{
  "num_hidden_layers": 13,
  "norm_place": "pre",
  "norm_eps": 1e-06,
  "qk_norm": true,
  "weight_decay": 0.051,
  "schedule": "wsd"
}
Each number is 128 + 32 x the weight over the matrix's rms, rounded and kept within 0 to 255. Layers, rows and columns count from 0. Numbers have three digits each.

# down: layer 4 MLP down (transposed), 2560x640, rms 0.165, rows 1709-1728, columns 0-63
# up: layer 4 MLP up, 2560x640, rms 0.169, rows 1710-1729, columns 0-63
down1709:155091142097147097114110120100122128124120159148097083088164132102110106110106128149106255096167089094094116145081123128072102131092126124165120152110117114080119119139114147121127125125137122
up1710:125118152118166133131169124115147167183106080114141155110141139096134077144093144096082116148143119098123074135175139101135129150113083092115111137097054185099133107054126104137126143110147121
down1710:142091184172166187076153165094079099123090085164084094120110121179153141155118102135121127128124135085085150146191157092126137166128088107156115142092159160097148085090170072110092108163160156
up1711:143140140110102123171146117115156186139122118132150166153088149073109140128125187108092137126094135058104084126108099088160123153141138136117143096135104123113120148106121142140109175129142151
down1711:128142128150122118150109151118107103099234126144121187157141152113120165159097103125140139121109119100105145069135148098065119112143131109107130133108110101147126127137134122097129157156148151
up1712:144118151175034091096145079141139125129172147118127140166148117135151159142145148107166136107097139174102085107129166140102122150123201126141163133116131141150089122144095105130109101104144194
down1712:125113139116119160150094093022121115150212140125117155149116121116192153125142123132100148128120124158105157163141114108146125134090070119111115183089150071132077120075150133117187157136119178
up1713:111113117085128104056136097161136080118120176135129114119146159121196141051112072153079121102098151159138131103124116129110117101111174082106162114149119094097110140119165120099120162073118098
down1713:171091040115110131147081119215150067167120142131096137119063123131060066161109120160126103126154113164065123154153143124118135106181136097121177127129098104157112103144120107113111113134109124
up1714:114147112161085141120107007156090126139181109135136151176143134099121161092167134100091094095135136128100119164136096173114134133172139137142155137154067173138154130091161132111166075098147172
down1714:184135159058097087122094132130089127078226044142122119108130199102172149144178148154165103121164112164112146112133155139102169173147132090095068129128188111167072063190111097102152099105114121
up1715:114136150123086109066097148119158127114112123166087174134123116141150132066138156105134159179102103101092062100093128113142138072066096197124131107118123123095091153128117138152136106180171161
down1715:163133138147126171095138127111087131097098139078130104131157136092131089161097123148148126220160148170138098140129166091095176151148094143131131129199076116117118063172115100102076090138149134
up1716:143112186116161099047111131162046108082130120129149101093106137091096110127083152218178169126100139138110167115130145109120108138183087093168108141169104168155101191144146097042117132104161072
down1716:098148107159103208101115111157136146160138138049138083098133106145168164090137116112175153081138164113140109101145121139079125098168058034113128142147118155162114142105140106089142070102153119
up1717:123107091106121153173188113122154150114154082097132142101112065140113128136146088151126132079118127146122109129096107189148173039100106161154100106094174126089152154099128121146082080168123074
down1717:132192101053117148150123125138108124108121080067197173074127098144142102138093115116123083076112160089161135081158083175174144049107157144168169175140092151154094124144125118151075141155159104
up1718:106155155161131116133125181085139147170218161110149161143139104170108165082108084054121167131141096093130104136111123090135128105128208051156153103118121090150151085153091094159086124112129118
down1718:128105138118122071201112133113146111087167107186127061165162155115132122110112143153104142119081141128117042098132114091144147133155079118151177164154218126113068117090114172111074140116075100
up1719:103140155104141098125159173125091137072113168057137147098040101103083154146168135116132128126160182134122152096154116142129138114154172106126097137163126126112089118144137107062108098138121103
down1719:072143122101124139112158166126193148140110145098125116093116072049053094187107133140121172180112112197098073123082185128168121170178114108136107149128081174120088189192085120140143130066132129
up1720:173102108134130125098177092119102130112090116137144156126061155135107170143180104170126139108158122086097132090123157103135143158100132136215131120149103147131136155160079139190173103143110139
down1720:168122099111141126106161131120110155160158099185110162162139135104159124113139137114101086145128122155101112071117126173094130120136111157176135127085102096169154183094123096071151131131092167
up1721:088114042165125167057125169135200156086111121101071143094111083156120182137147136157119177126142139120151130099183123133132121102198096172106148117108043125120098112131089100105158123138167156
down1721:194115175102139172159132227116167125160106089117129120119164105109090123067103095149108137164139101180184147077106092102107142081096117115130129133111097117195154116124157124155150094139106153
up1722:101144178123183162095130077124111147107087119141132182144099187174165103131165141094139114131140106116123094094143145119173116144121120118071146127168139143160154128099147131126116146167101123
down1722:140094138164164135096122077098143160108136151099097133151127147137129099123158102124127142099172135160091151127159115121117121152133156109136216142127062123132080096137109157059113136127110124
up1723:142193100134100158108116141169132139174115118138158090124134122076175173147156173139077117115115135139122116124148164125081132165075114076159122068176053171097183134108133118171160132099157064
down1723:087150175090093134124142079209052149069107106054100107133119151099131135073080114178120135101192143163174151108061170122112152153102174094144156067141120132100108138119131132210140172128071129
up1724:133114141136120125121137134112134110080147131143095137094116090140131154131130123125115214096147131108156130116141130119067128147148161117123107122066134117138121160140142094133132134127128161
down1724:163121132094160121107108110101103121128089140161124147107098154128159140132179133172093255139138171093117145121138148143136141166142191107125123101137075116102132111125143092138142098099098184
up1725:131146142088175167163173114148120184145111150120149114125067144142111109129142145122149158049120141113134176154128137136088144131188108118144159106131104174078073164129155116084091147100121079
down1725:105127165182150118110127151153055125111130158132124128127128094154158113130109129105106129130123096164096111134138142107106182101141144129080142163161059081080107144151157108087122112078122143
up1726:136095159123112108174097169150131141133110154123149183140184051147079169098122101190095115115103133087121071162156128050141146125086099121191122112141119080095104102115138099128152122166099133
down1726:127174120143088091118124125116161186109119155135134167102142096165161160157143117084102090116099150089155126166182106082139087135148138102140156109192170087155140105110115106213142139167165089
up1727:142126129136160194099185181050124155113083143092140137101131086157190135109129103140142160163174186129154139132140133095147149098183141165069151099083158139143096105161114114120085145171095130
down1727:130093156092151160094158090099160091170063188166116130081106122129147131110116109114156076112100125133141130132166153152176143146117148113173088137052110166146214118109161174194117157107153132
up1728:102090082076179149092167137126155179044198083121122083132172150124178159136208120104088111092104139147121086112141071122139100085118102087192167133190151117089132108131137124092081147086153145
down1728:140109142065043134088105150151073094135159161114170219083134143144099135081086173099103178137173186125193167102169150055142167074128128153127156132122166162131172109108143042128165122180070152
up1729:133099135175157109133133121078129101160112102135124100100125104148048163174182132128168110089126113130158140117110112123118163154137099180126157203140124168161144105105142079127146093195123094